Each number is 128 + 32 x the weight over its row's rms, rounded and kept within 0 to 255. Layers, rows and columns count from 0. Numbers have three digits each. The size before them is the row's rms in percent of the matrix's.

# layer 10 MLP gate, 2048x512, rms 0.0584, rows 70-106, columns 128-255
095:164064132088157146158118147139124119108126105107084092158046103145090183156112161103158105129115122107135055100164104095133116127093105133148052102095130147082101193126108131100163173118108143096112126070151110076170142125135114148156104123154175091102106098126067167089141149127144153109132113132158113103167158124139137206144174203143122134207147075079065151090171132162117062102156
103:130170167151166118168150112098103127194120164134175145116177150120134099127135145116184072165114121120107190155121092070162160100070143080125126140181121129132140160113100147117154139128115102137167153183135136121137156119148140167117093194133095100128103164181124126095144088133159147123066118213082121138165143108126148094114136124120087143096112133123125079175097176141133067103100
102:139105147077101079101166105119117136156158094170095098079113186092132137105111138092167106125119193105196088122217125108104156131151135100135224077162131112079186132163148110145141149069102148132114103066105083146153082107112131112151154118099115183104069109126187149112117094124063180131182116104064142111120162159173173105152183122095124183160120109107150148140087063157208087058079
096:092125115130138089140184072146120105147135087172142098087084127118139102138104107165122143096151112129081164144174155158176164056114106103167165103149147193156132183186102126146072120120139128087133086134101206140133238131168093074154090150122141125128122108155071142084183118137122147143096124144134165111119124130148119118110130099136110115131166058055107168194124159146132120172101
100:140070175131198160122114116143148130149201130129142154122125168100118108069157153202190194156138112111139126128049087098127073129060097126083168091115128110101135116113096115161146081108123133108118134134077162115150149080163090150111125132119128156101108140114176107158068102090157096148120108139046105097111129094175171143146135164167136156072128127179108155092134142178134124118113
097:153102111106084068054128154111175149109114168064110185092104172162079146088139127088146136157104192146171155157171117187163098189152103110178093138165098103088159150110221147131112123041144169165087104096146101167115146127118120151121101134060129167134136160096167158155110068221188149106106141120129095097065164135125162123179136126165117166157117139117105168121117139088108156117110
095:118196104138122147133084099161136078155132128123114118123100096154127132080111130078112038195128155164112125123113178115123146113143160156117109135140120114134173097164095152154092132130071119137060104141190123176109089129117213159186103067097100052088107131178107144132140159153166105166114113108159146135136097093094161221150156082168110108123083155188161112090072104138125146084203
095:134155189117076007066112156104069134124139103078139151156155169160172138140122084076131120097142160121129155121104203108160115103107091068136163101114108134130157125167134093173139151077178137156117122113182171147151079175171118086136143162157122153156173044077120066078119198128116113148087146077140092158144108092156112125093116135114063115097089083165096093113164097153139102118139
098:097136156163111151132069097110136127113136126173139144103077145125147145145192116172177089136158181064107081086130164075055109122089092170113056067134136150172108160158118136132124150173155155110167119189141097158059074180137145140150139075134163136130103148125142143112114139111148138163170128106169098072171120157110156139176100135131149118086097130087172163170111147178041143121120
101:149060129106061138148155196171124096094182093126203141065088154125089148168135186132155135151116130139121066074143172170105146100105104175114127130103136180158129111133082092191145121083138097101118099114129111127177051090166086126093102165117124127133110122129091086155144156144109106166178181104082079117166148132107079126112091108128138106184136099155150103113123189135136188059120
095:137112171131074124100146116082086145100148158105139135122059094114123141128185136183157154159056128131131067129119138137158118095141126117118101122146165117114124141140149110154109111128095117122130145143102152144138131085144122149113113148164092144158121168104097159164060117095150130139179134146178169094125143182209114089123157092153110129155089112148132114153049108153121121177144
102:086132163104161179131137147124139124099070178075088102137143177103151131107119140120143094156165134196090153178134155126105071104104122080080130188172150143111101186164081073126111143155121153116128128135147139094061081145081156163132170139116173098152162089052119113159053153153176145049085176135113141122106111137139134125126098095132085166185099129145127142144125119093174091102111
101:132082082137095130135191155102147075199086115120129075108137142145094167126163091100073096135102170130155118129149135150121102151130102109172206117105117087118141098167108168125144120060165092189113140145157115073104117189103131128111176108122149172128125135132090133105165103115164107117203125131134123113084146179184111166122113162108120176152145150081107133125086086167094133183162
104:153095141116125143168177204107136079154121107122171106105128117126146140144126141158156072126132069139091087109037024130152169161121143082155155067141136121125168119105186058129077137118113158118093150124128074108122147107085166103085111091153087097170093121131126165144137130106149124058185119112137059184151125163186089142108127111111102055067111186147094146170115154132085158171125
095:157126076158151154157068135159163165103131162145207139164109109126122094142136155163131169149126129141110105106129073116118124123102105147115119086134188103115173132074076099172087144126134151135126121130172098098111120123143130126213114136125104104128178117190201108119072100147125099051143179201163148150152153064178166103184099081105175128140134125128179131142070094159160155121103
099:098114112149104171112160135130142172136062145109080099127139177103103147146143166137168107143162133113099134133117126142132175167078140174133113082155201128145150150158119132067069129155154138115150084124116088147079159111144080159113078113161141085105159179097119096128127108120113127100108134082123121089111143124162100152093121135133088144173079126104123111108132123139159137204107
101:118084080093148123108132159157120114105116169156110142131121150144097130129187120149117090139063141113153170123123093154129112179108094173126061146085135110129126134151086148091116142084124119056153134191183133167142179126134085073153089139081131145118110115172167184127132088106103093157179107125089081107128178117155129076120148147070196090129132112107128169128138143161113103188077
103:126155179163105096051077063125162167149101098083127149098051155091171143094069108163172120047174077158179103141171135134154122150145147082110185130127132151128118090143099125132161125139088183169129166104143142108120192115099129122079087104110158218083095099129131119060053114110103095124058128159163092082121072116167084147132112141143117121073135130097136191102067102150084094148143
102:139191132145173149121173150133124103136142151120181132135167192113096141113121157151155120164139157166096066106169144103194110135141105147160133111208072087154139169187130113105089116101156165079195106144084137142163110120157116155124160118110076092162137140202144163105058134161134138057130082195157114136119125133117122114096104167072125122106110130148155156142157110121128166198116
099:133111099095107064157138102120115115071158082082167220056168124127121093101115139181148081139141129108110099079117141154112125195166127118131121089112089165135198168166095104090144126135151125059120112128118111114226108114152080092097125102132114146140134149192080139094058142128149136202076166111177089131112105071084115122127085100178147105116158145112125124161173112111062174141121
102:125100157141158183169138157144125172141176158158081145205135156113133121171091151099125103065089184137099164122142070162126127116123124078136135115113151181159141111048087175146114158126165127123107119101073094066149088169145098118147144164152117100154082167166071146149113150105154180119140161098078122154113143098162145149174133090163091098132155107089113150132156156108103102061119
098:073116144114134123137096130154191040072153177124117147046184130150157123113126158160183123098161122130082084144089103129128089124119066133091149137078124128108106121081171163135140134143133157158158157174128064168104125121148134147145085115119120120115102130164113135178158182163154046134152147089169098152191125187145113159173164116166147112147093130135096118108145091130102109187134
094:109104123099149117093158146068136115144125183147141153097166152125148126199110109118123077109122169078122108138121074151160066108164120098105140120043203075137114105164087084132078137078164199120112183138136140164126145192067111154129116171124118147065095068155098160106108106113142110126147118091131087110108147139143136129105175089117080106097090148117148102089112117089127135173078
100:012100114182141165101105192103181167113116131091154086152136103141130146160130119117139111168109093155102092114088163124119124092199100151131149173158149171120125097143110122111134174097126102107131098126029114060111133095131022079129106086161193151076084126139171133093081170129135178112134191119076115105156095113050122054060111118090143140145147075109152143163153128098071121132083
100:122109094140145202106094116089161139103126144091076123126144097078215118070147132073131089148113149112117172184091181126139167098084128151087083110142120121142143135136095133154146136154131161149154163151175137105155115130064154122080096175129070122141151165176149169141130101106101097051147130104184109141150199148158110136130100104188129157090142150101115127083112120049105098079066
104:120116100120110133145124212181132095055124143041107102131138165144086098097154076132138092124192109123146173088116142179123113134110153113092152147152119062100091129077165143116119157073086113130162104133181163082114111083103138130109097134091155096139094134091164109142118110128177109116192117131144192142079120116141165134107129143130079182120095126117160148141156099187127102177114
103:156113137142153125086115108103112096153132107118048115170131047175084092110149196137151111104058176112103118147143112151138109148167167113132056116118179164091113099121113137125108152122132139102145156112123184145102110140103116081115140118115090127120103132093130068113109169116067108127164120118050085118150135170172126118150112146119117113119156109107096111134104131095136104109153
099:103128115103063117103137175093117141076118122104082137091112136145047145125081117133155129101151140127200075119118122138129100102084111135081139097101073113107116149117117141174112052060115160143132144128192111146088143109131115112071156128157096100133117107161140111056080169136141128124180069109035097145111078175135150156139114138122082118176142161141122112055191145129098052083065
102:155080115094135088120160119144122137087137104078165138108129130084130157116157124128137134125135113116177119133162084104151133145138104171167095166146167094109083138116129162180117128100073161099063133083109157122157112109110117145102135165138124132104142138132123175185179036115175126126142133113107098053136100117131126118154137164142101124129164121163158123121110112098172135114134
105:170129162100110231097157156127129162153053157174196142157118032161182104120149160111133134196146053185144131163104155153151055120117192169097143150138131109128123183091121118087098124156144174116126120116123154117139131074138133126067170117108067167118148135066098099149123138115065114112194156145128132146154142150156125094131171082169059136197130132151145095153150035174133081138101
090:053116094154143151075148124043162077143159148137144074111090088125119116133122087117103116146178162202052105109122130156168103100101123093129118118116142135151150129101096117112145122152155119106151159097174135095139098087104078098108146086125088156086078148116087152084161174146143089123094097108116108104121073180161079140171121165119091161093109168123170204164123159174064140066146
102:085107136066098086114135124178143177132158100150136020134125141106121133158181153097100143125106138124133073120096177161099060119124111094100114138119098137147057146102113141145123127142118047122139121135080105130089103146157148113181124131132087087145153217200121116147165169093155100082151130147136160145110065190188080151160031114113128111132093129152123174054119086094082143143127
094:138187138145114110175098130116125173178128118104173145121180141156122149084095158149177100104076167167059155176146089148144115097155117115190196091098146145117125144158179177132106155120120165082160098161150146087103069129134141153121149143109081102165090125123147133189152103153123124145109050160140121121108124079140077115100136159091141141149165097081156172124200168124139107145158
101:101091158107131040157128160109140138112081064074131164173136140195134116091109154155100129139136171166156123141140161060077072150097166162086168151100121142173159114137086090114076098118148158123098146114134146075130143082133186156159134106076110137157095179160093120089154089092134116122172134097136104068129090142129101118109137137086187112129139103089101122112132127120107145067104
096:142086116122137140195148147135131059126101131127184152220151140206109080092127107117135100114078154140141184181127129128113138164151112181085054155130120167150120130142109150139158158149095077145123140124155122101116118102170106105125122154149122176139160115152107067139066115144123160123143076132093110128136098126122118179113133086201181164148130090169163138111148130069150139147128
099:091188223129101091098117097112131137143160105194090070078154106125136075120086152110078106127105159161159091159132155108114047060100203120115105118116149134130095147142031161132114168109115099075098148152106122121181162104149113148202104138093123143121102106078132126128102085156110188058095146084156115149140094120117080150146107160148100066065113092138083139093147123069173171120129
100:077081111136128188052121070103174077193126134032152139121100101110119135144145122147227146151154125108139110163187117113166116134061134137136080140102100196162087156086214167126055129146163126128164104135142139089151094137192150159097169107126128101097179173134163118091101150091187092134075183101180081175155114153165175104149118116109076156131096147173176093112116149146138146105075
# layer 10 MLP up, 2048x512, rms 0.0599, rows 70-105, columns 128-255
096:149092144145141167126059152168160138175137136122131085191165118066158137151107120102085151107060130122129126124155152135094082183099129136148153156077135126175099095113117133160166181142132152108082133146132147135166100088104136123188115075175128127118155187145119126189122134191115178086077129125161110142128139109117112134171182169111084154109171127130076100136127150122120086149080
105:077121158174176083165148119098125102192070129143085146168121144108160134133091106090144127076164136174070145182139138133185133117116175149152133108128153184153161184145174162109148127124188134111137167155167117102158133172097118107090087101113113136120130141175148099127121112137153071078130081159172145156127107160192130134071205069102164125104193107076115149169062107106166081167147
105:108135141167174152102119148152124139193111167087166172131156099121093148140136117113082131133123189098126129090175126106152188057091119174125104207148163124150124142121114148111145122093082115118127145142124081079089139164113083135130174113192131132093120076106098107150071121136099120162195100140105121153162119133121097150116117140161141160076081139118137130159169148152072161127131
094:089120059163148129184115146111122198119158130141077175167122123097073142120112131174170145078131122153112065074118164140123131127081091108143115059145100122096121103130148148171171156148152110121159150092106165141138126130069110115167099053127118150128090138139076139162198109213192102148144162124107121139139086141191050099159092129136132109144117124098111159146087126154142102059142
101:131100142129134174107110141199157196085093113118139133187139128062087153071148180175159158193155087121123121161104102120151092154127130074070151121082100118115175146185154129103143133171139106103086155111146079146134129120149145124101140112086190148106182112171110094131142125130174039136082149057084137105160197102106100123181162121149125111119146179137090136070121170174120142133128
105:139092180141161153106087144102124125121120147098137095125066064124112081141125118116089141142099085107194131094147105069116122140146161129154078081186143185190167128138107166124087135152135102166123144096073127112152089143163141127070135122203119137113091096100116108117163143093083164126091118101114189210147087139131181102165095110134134152099113106152078115169159117119096160061177
096:169067127135053105109099139114113160172140111115070196132147114098084168072133135130078115147167082114077186124107133146169137118160131144102198089109142085172164129122117184107124130063097137094159099134173145102160082073111099150135121136089147134074102116121136106154167177145125070153159162125149152129102122126118077178144137104145204151114143155144124126109077043137122103084097
098:140092080166131139150091135121182165173172176168099114146164092098125148162123137191171103150199125167147125131164147112078041151169116197130094132184119167125108114095130122135183135133100101131111146136152114130174179142099125132144109094095089127191135167112086150149083196116112095128119128196081093129105129152168102123121121127144153108170140096056116077073097118116057144093120
099:171162169149177098111104099146153098055163162091121182166141159169123138124162149096068134107100101196109127123157165107112106105147121151146105135133130059115132155117107170176174122116093114062128115098102138131158171142145126171156169119149162124152098092154097177174123121144145159076119171124122175151156137129117054179129082157130114066098170130111090124075132080096154148185140
099:114077131161142116139156148129101093131117146115138125095154106105149166154069160117154166078137120139097181112148102191163203023092149180125071156134138109148140141077100109103147168094104069125076168120073080144142139148168113194106148136158119087102094110121189133147123160159113106126118176120181124068138103111152105126146144135094112156110107144091140134106147067164116187115176
096:111143149167141143140141140138148159142129115148161127140126111115075169118067120124115095176196075127133109095140126124141097175124169099165112199155119111137137157103124145115196164127161109194164135117106114098097155159137132167075094061142139180110160110098156082125168146124106154115116075083120159192174126125132121078096138135115123147146149176112123085129161106143088117143113
101:133180154116140095132122110110170107073100108130105116118110157166101112141107154130190177154130148184134099169107116164143151119117115127100195159119122122129116140101111122119091154138198087170143105110118159123129155143152121116107071127115141104128175118153117066138115143145084174149069140114137127131108122145177126196169160096140150060157163149104127091082168175130110138149162
098:136107121101151163107127134099198139081115143185126106179138111120169106117176117136134167121151112104116129168086100173143114163168140121071099099148095158147105124128118115049128165108086138114135073170166128140120176130125129090147116100154154140151122127164104111158184098092133127145106112151067205169100091068068158038130082109095141152141156088159078151144180126137168142124124
099:102191132145110129120106088151141187120129137175107087063136113121105155086116121120112098069088175160094127121112156150111109141167161119145152175131152117168147190135123083181110099102164176157131094125101100097099112115148119069115119128159143192134130131120152103172117160097111090126047130135118125172092139092129092123129142175147134146083130164160118075101080142145139132132116
095:119168137146166184151091095130090136132054157150109176086054140079174128086158116157104123101138153113145134086094093097138142114147121159139127161129096060125075139100044191112089141157104153127184014153145123107141081192123109112136135113096131163161134140168105082169161139150157096081109109107142102128104145086169162199128113135132123110103135151078124166148095076144171159112093
101:131083138054126147153158156106126144168148144118151110118109146089139148081121158076108054142068161161134114140146090092136093162100139037093151127166150073112152098202127133145084130155152126105122141099154133138132149104121109121179146086152173160072081075170179132111102138157092193158110094138125152133172122170093118096147162132123095064135143084093130186128173119173097107130142
100:152125120117158114130102070162124145162116074056117150141153161118084161097123123149206173131164158120139150130070113112043172141157144108091159127140104144140151095091125158155129090167102073126137135129169149131117162097170128102154108046101107138122113129132130126156084141117087085115139127122065130124230065072130108146193094099105095136079130139142139087132167172125154133100138
103:163140172167167127132129131123165239104194152073184153135083115119158137107137154155113082109143135115159156176108143156174087131102116136148139139105095108100083156180102115129117115069144146148112116131181119153105143096186142163103107144135106196091093063149137120141050131153101123133154141214152138161100134146188088112051111102142117155161137165103155152198087107136098093153169
102:157097096086182142132132110132120092104143158140068105158153169075111115077081189173155146086121137122140066077120124111078115152152059130112132098117089129134127143136161143113115135088125144098194119073102183103156134075156104138146169122087082100138154128166097147128130107131197019132134122140184130152162129154103100189132132148087157071101167071141173199060138087122057131170150
099:165083161103152152136135148140143154125167107149121114143140106135111072066124113127152117078139157108134175065120110159121148151161147202100175069098099122088119156089137121115120065130072182067143078100148143128112150125080066153132131116165141140155129093147146130171147132097195203129165134146151156151145142129120147123164113110116120110117118129127141124139064165142122156123133
105:133113119110171120130118133120137149058113162164193152136201133142100141101077150137118152095140166137058072033136089134156091086080126151147120153118128154123142146112107131127168155182121121098140092132132144138135147134115107101151180133164176087142184113163121173157136146108077131143133174121119140134153147141132121110147125129178160094176139148092072096149124126121064124145165
102:124090130102135176160090126134147114063140156160126146069119182148116154096131098160139151134164052174175102106105132127151097109137115103147163096099051175139124130103107142129141112092172126139197063127125105141108136151119072120169066150171127112139115165147117175125221159087161092106112151097142126109188114133114102101204145178128134165125126182128096109078134114136178135210095
099:208123121120052138126154121065173192114089168109157088113115161098163110133098100153173090065123146114157090134143144149107092124149144116115117145116102159108062100173085123138079123184170119180135139145121112123146110150100108112154165129145165171158107133080140186144087121148150141103118080089067123091089203154126150096103154186091145129137114136159121127128090101116121176166092
101:155114075173175076166098166098136165072164109077139066078071115049130116159096118133099127206141076130118127091133116139148111062161154160161179162190173142159169147143153176155159121148123149140147168143139156112139130142176094085147124158105154145159161108176164133100112183098162089107173128103089090132085134141065117122104138126107145150104087185103111127101179122151116158205121
101:114121105113112089104125148140200163146134034099138089128063109196169126131088158130111146163089145057147115192115182069133088103173075158113160133133091129137122151134139090080132116169065098222114158176103050135106191069133085095173152100147113142163066134085117106132185150156154113134104096129115154085155138114127126067136107148098142154131108168128049118192155153136124125104124
107:117174141193067146140126138122137149180074136079100109223169142158144153175114149167042127102190113097136127148100144143126114196127146129150152101103170095154098144133091114128076143159116118079147103141101082120115199182097116102138145129097180106126124107137117159162161114182111120142128181126155109062131116163084130109122079103106128162089140082126131180139144135129060139175113
103:126129178120139108163193135084100153112117166082142116138172157168157170073111108130173168061142115132139048089079134151152158170176159101114126093145112117121141169121109181088164145155107163127107094097108121132056164107157118145141136112097124131090113115145135145095118128158115101163171130186154160017095113150113077126130048141151137126135181124101162136143110132118165052082118
102:082127125167146130166131128106139173080166167137168108129152122152091100091123196099167112147105154115126218085167107078052071152152121100176096076163151123116139118140137149147120106121169080163094168152120119137139092139114117083211145122084091124155092199123130131151120135168121141150146143087150104134141062100121146120111148095134186114186142128128076143090107158108170127126135
103:122060102112062121172117097166131107176133088188115173111076155119137109093156200127114102139161138158141145094130181150148095092207054118084090125103117127095183047177144109193133186152083102132149119097074167158150168161121107065152092137129109117116149103148158133143130144134100180081114166163143083168084118175071118148068179127139107105130151143140169162102104116115096086120151
104:111106108116140076169082092134052122141101128149168099142134167114143166139109155143088127178125112128132111187114108152078163130159102107132121114155152104145124087116174066166109180095164125035095142184095121090083172133071108099129072141174216087160133081100162172071094078131169157177060174113093140139093157138089133111102117086103172048116145146144134118175100127152138113187165
095:089095136153154082155150118180154165125116092144098128167132110167125148111162158159110136094155166163132189088128082149099083105070182174146085159084138089126112104104172144129159173179126163220094109086133164160122142123175122145123125079143177105129132141095155105118115156092117067091137158175092184121102113086124153110126107103153083130159183117154119119092144097146133153135183
101:111109088137100161192110183106136144165150118091132091172114173098115121141135089131141098155079093141106129162163162144121172084130090091139108145188157140094106126171102084160073085159085152108120099146135138113096107144144107172134125162122106097153118164142102125181110135169113080112135106105179079159123167094120132130078112110145126119129148152112211142103134135167155140146115
096:128186154155139151082110141185056144166146144112104120124173110160125124123149101149108144150099119077146106110133147153160062061153068138081075094096138135156180139101117095101171143132172137166101144153105093124068154163126098122160125143106171156106122134069108149081155071120092161113112154115146168135143149136190115173140127075091070168141086073172125106128067078144180164135107
094:136130159177074110118108105067147134149121076155152149136074155103130153126166119135115183154091015198155127128133098100144102169157056173114156157100108153175131200153168084131165163063082116108108142182114135187114133186108140160183110142083193120106125154138122111126098083161133154104118163123129140113140098142125107110144101143152160167142137126078118121114118117086135137045157
098:110167111092105099127179089102098073140132148166113124042166170152149148110147074141128130131187135144088102105149102148144111124130052127117192150143123127138117121155130125164076102177117104192158079133119150152095195109129127070172153181106171091112114102161106131165149159122042136154180098155107138110106160110121117085094130101131128111112127133106106086146167130074172159106135
101:090138100087196119108121144117187117127092205148173056130126178117143164122121174147064161120117152156121166060149078122122091153157140155162109111130140135103103178161178138104169079095126138160135127140084116137186125131174070142154111161139135164109122132096152142183093126097184128095142146120153130123134147070111113177110111115129084150110108158104135084074160127164118117154142
# layer 10 MLP down (transposed), 2048x512, rms 0.0444, rows 70-105, columns 128-255
096:149127078134111129166113126152108075138098111097078138134111101119119122180139173145191097161152125144101169167160170184108111119157097109193112124113162132127129172122087121154124151105097145113152148200120090142079060105144123119157064156131093134113074080135114121150046126111135109152115139155126177129128089140141123188116080101118137161198124119147126169142096115155142130074103
106:051151116149134198103124133131173133157072139137131145135139152150120151103111156062172122165172097127095128155114106099057157088123153134145143100144180112116131164149111104137104219167106085127114131168105164135115134145161154152134167143128102142135117124149138051071146081124150115117103112183128120103110130130195135102122180130081106100088162113174135090112126219123098137157140
099:150098104125116111120149092129152115151104133090089142086119144124154124091169161125123095136110170102132117085176147101099140095124101122108157185132227051162125163140143143151221096098129128091114106092149182125175111156091145066119154148189135156175131113102131091134094182133094135141172122140155140114136135106171098105146096144190074123145060116088157113112126110124108104119144
094:131118124159125134122101157140075142103148146119157143152091129156152115173132127144152082124090139164099131130140134110119080146116091150166069068146064109216174151106113090089142152125186170105172104155179121092178102130085169160126156115081129158116192071100156165163096176111042141079103166178093130129169116186141101067130119056176140065140132160139133100177106129100133082123147
100:149126102112159136154132151105172084106145150111139122106097143126146192131095092067138082098167068232177134111119150132084163126103152121100120183139147159159109118123117114147085154188172130153100154093119148153118090145143120144192141108145161134171143136181171108172162148121092098107087143110127111167088121188174081134148157137156188135109190096159139167182173177097144077163181
101:043182208117114160167159084107054131063165143122130085136097173136093148082093173165152148098137121122122146134177126144137139128118162145086097137109190157122133123115113136150095071124131177145112114117168148067063136107105156135100117133145100155131170158107122138123081086099081095109126140122116195170104150130108114144105183191182146093133155118133155149128159207142104144122111
095:100120138107178091103085202171069162062117103129166180122154120158126140162060122123166061139112095107124106152105148152078097128099076098118100120141160145075127104176111074150107128147157126135162135121140130103107113141140173156143129113088100100124127098122190134142124160135107167083110112088140107094146156103136111053157110134098113049074097139143166111102162137141179097172117
098:087127106152155102090146190066123049080152139106148133095117073181132114139086180179118088121060115182134114142077112178199140146123154099110134176146116099050147145118110100135204168181113127145135142100102120101098135134128067134077141122134108109107146136153115091146152171176166102141114102166089134111112132094132121123136176124097131103160144138073091121099105163143150115116126
098:128095138151175121120145116161165137130098074134133125113167123081146103142114082203111120119109127182135114116122082133127176165165103176156173220171097175107137054181153111132133094080105133155155166123154166116053093150156087131147188108168092170112147127106153192110035149054112136107158140133116104149107131169115120163125083161071147150128123152089173138076115125125142149102133
099:209130148160128058164028132155153114124111103181159149145108118184122130157100132100155105142139155122085090135079140135176150108188114154127104174169056114118116106053077139169115082161112038066101117112139166120112150191137132121141181155116084122154152133116102118145204101156116118082129118130046115125066134075135096114169071147076105120146160152128146117156149114135131140108090
095:128092081074126103060073136150134100134133139108133163091068196139096105142124181131131101094115138115145093176159182098155143084126089118112154190120121117057154095084181120133101138093146174134157152126132151115180094079121096115149135119087074099143107129111129111112102100089130070158118116114127054193147129144097148087134110151165108099155108101078155163147096148135144138113142
102:103129128160183141166130139121082113045144117129142125079123109151152153145145138119084115122100131123068109125177098116128115122091127161153103132090105127180139173172213192179061106120159142106149181135115119065179130146201136091097132072094101150065117100144153187219150141134108135157122128072159086102115067156141086148111108145158130142119142074110120097082158129095118122101118
092:131120146193109143198156163145101111072090136102089111152073155096164145157130111121146071124152150118118148132130103090108153091108067117140097177124150098163087121132143097144160102168099102123121118056106099122134117114166146184125172127139070118160133154182138124113119119128131088129116183185104147090124147125175160113156186157120113102192119111133180147151082162122141098088169
105:111138155067133077123123146130092145141130127131129110146103077140100111143146166101095116089077098086088110160126134124055100209103087111141126178189122162150087109176066170132169103138192143120080187125131151142118136136154147108143084159131084146125179124077105053119114088162067150132135162135152134126151091115118141100114060121087147124151119066137126164155175137078203122121146
099:138197074147154149111135110135128101100118116138062103133119151138108192086085118105189081138095061199151113182136081157115119140133110143087135136132172150141101088190105168167068102116091134093136099163128159084142118085158179088185177091137102124165065110135219086118126129117138160133068131084125182164100146125090176133176142167106141146143115159130053132092106066080153135082131
103:160144105111100075101124157150081074115067125102090165112152140138125119149104080133117162107149139109144194112142059176170102157103115098159135154114078087176182110143113126126123117151153157139167102104072154119118200108096138173126103141109088169136144096142119059137117078113080074116080155160150094166177142156110127111132107124134105148143170148143091102117149172112201070135157
099:124132127108104140077176071125165127124145121092113142169182060211138094185138133159127102099114167091093139106150136171158176117111162112096138105196121142060152110179152076152123083094115124081154134185130141098165109083139231105143168113127153087112145069073157169224192104118129164090124126113140175156132188176087112089083136164119155142166124082143126160122134071139116085111092
107:148176098084135087132087191077153165158129135135124121077096140118104127113109143135138138099189068100156185094116085131151127125134134112133110175112101104094149101146188178020134036062156104157164118113092125210154110168154110155106127109127160093135086138097159151151142167084099137118145091141200146152131080108194091157097114134168152124134070142197105160160101131081120116102141
106:172097075104111159115129128153143091129105151152197115131182153140195171142149135139129172136111115153110109111113153163115090165152090121072161121143106084136105177136120129087076126171128112150090197116071127120083134087154132113132133159156110183149111093115086066113174205114151125111099117151116097188159101101098114141092065074150173168101062132113097184146068138143119192111080
102:082134121125186143124183155108153144187107143088105116148106130123143145065081132134128120145123153116097132076096143132142099149073108117132147126178132131117195066088102093137125119103095125102120091165174103106106075134086125105067122093153147161134117120121119086130101140161083112151136124102170152174143113118166085113182099122160096122114106113181178057137110109157151167129103
102:141163162154131135103181128162159100157130106101114062159093133115091186088128122127168113111120156137130168137125099170162116187106086080176107102108190062097120130147160107109118112107115090154157082176085123101110124178116193108140091107127097068103158158072087137078112105125120147171138062138148157161193115144152081142159141117100167248191108139122148154068123092094094137136093
099:108124111174081149095096093076191156124139137161151118138141152147130119138147126121142106146142105141121092203125116107137122115172087154041068115083067133088117143117138169102137087108120105159119120130128133119075103075116147177110176171116124139161142116134129096158134084128126165126162184139136119215148142117106197169113126193124103034053091166201090094191151145122191144120109
098:162109097088106163111072118142193163135145156112100146149101081157127136142154109077176118098130137117112109214133127101127139143142129120128116146137115124088134054103122158057113186154134170113105168135185140120116144172101167089128154122126130152108127089084083149188206074128107175135153114105073139108129099174135184110114100138134057136145133086134140128133116140147126112087125
106:133164151139065133102142194098169130128051143093115176161146152105133139128122135162160075090176139129071209093068165099170168142137130108163099235136071107107075172154087112124080148123171171198050099112123161125069148134107130120083145117152100139141148121142136123113167192138112082075131133132105125124176132082106116141118188092155086199173145100129106126076123143121101145079116
096:169090161054093051112067145175113104099119179113089124085152204117107112104152123150086103112122138168090142138155146172139101124123160073106103116174165131172182064101105179109133185099106096125114105112179081167177096084128158174118095110130132087122103125099122120146127133101117212124061182101140138160133074125142113096134141070173145164120128090202095164116127174184171201149125
103:143113101083121153153184161095139114112128159148126127130126082150203097161090138140110150148142103167123170096146151095078115098119148107094164149099089193084143172046159139068145156139142126134063182143132139117079169152131100121147141103108084101134116145090114082113069103090125196094123173120147156106175155161138135122128108126071137148120155133163075112048108167125133110150127
101:148107157074176094154186157106108129114106126087155092110137124073151128167143105090113143125159153198130116118123106133127087182118125124111183137140158123175130141121164139160098120105128100152128140060145102138131108121187120078069109082168116111163113129126178136077100152112150168075135152177155101098111080070159117216139124068148100141150095132148136161116120163143149141138095
102:189148116123116134066122189158087141132137082128153162144098107141116182145161160147139089132141161125143135136107171134110118106072116081115176094142095142135110160134063095120137187162080111082101151132130133188138108120204134114134117113073155161081164108104113134117125119131113122143096110171095085112132070135126151138085123107102110149196117115116179158133118138142125126061084
103:155159181120101139155195113145108062128108075190105081121107142147070157147139123111129093104183083164136158126126079131143169139134082118122108135058120137113138134126146112086132123130132068153109106125140113140148078089083146143131107134126123108147053115144099169140157133034186146156113160083160141057100166133061107185113111081118140164123151173149071105208143086137070154060122
102:164121141115143087112113119148115144091162093161114132109109085114154091117128127107142158123108134099108136135104157154138136177207123130141160133132094079138187098122139144168137115145118136089071143133132149177108156121176165122147124111086111126119155143216174123130121168121162111086113113174112135153092162165154086180120148171126120113189123153155107127105147109152131079156083
095:139157115156193075128134074140091151083111123125181123070150111105098115139074143143096185117111124129104135128094127108097165105155060159172124157184123137097103134111137139127103031146103131155156134160179075148158181161140127177153095140092129120108128125141102171134154125124191160114189180112169164087091137131098127151142108176158166141078115131166103112147092183208073132164162
102:077118115121073222154118142114116133173162104116109088204118121153150100088127126082178115143109059147138075132155104111060145112157124048116122152154167165077171099127158092117087184126166112157110175149156033144154113168143091111126133086134125099158190116104128156095134138154171179108146142176097147097142093097146067165102157152075132124119147127156066153148083093128113131167141
100:117146160118100151120167101111177054160148153152111106082135165156097167123094170080097119078181136139105153122134100182151173148133158110112127111099165123079134143044135136107176106120122147120182172085113184132085150177119104123132116140118140099143129088182141141155156103092109127174142086143103122133157123102220126158119184134137166106184099112138121171131177098123135176073138
097:103121091193141119103197088130141148082145195140121204103131110086110094082148182125120150145091149142134123156137095147083149151195085122075146090162116104156190110127105077153128141122126102170111130109139117182163056126118138100149120193131112141101164121074108079133091130143192159144100129103127110246138140116077139128127091095090076162110183159162094164106183092162191151140094
098:135108155094139143137152089145123126144117180135091106142154086153124113139059141147158119185108036073163133140130118093089167114078095157123166140179194156120139178109168103153144126148143104114103161093082150171115143193115189206145062099102119144172117144131138162111159147155163131138090127176142115126147093123167169091126141128185128144108142109159071148088148137152166149158123
102:145111142128101123143108129137080183131134109106157119076164129084035166148164094128119157137133110109123087111153084135117128148139155173133118112146077098107131105153169110167097072140113142060109080146158080119109167150105053130144147102117123113136137143174205144118123134120109145042202151097105165067113008112099121189094141105146126127131151143136080120139144091124091158180119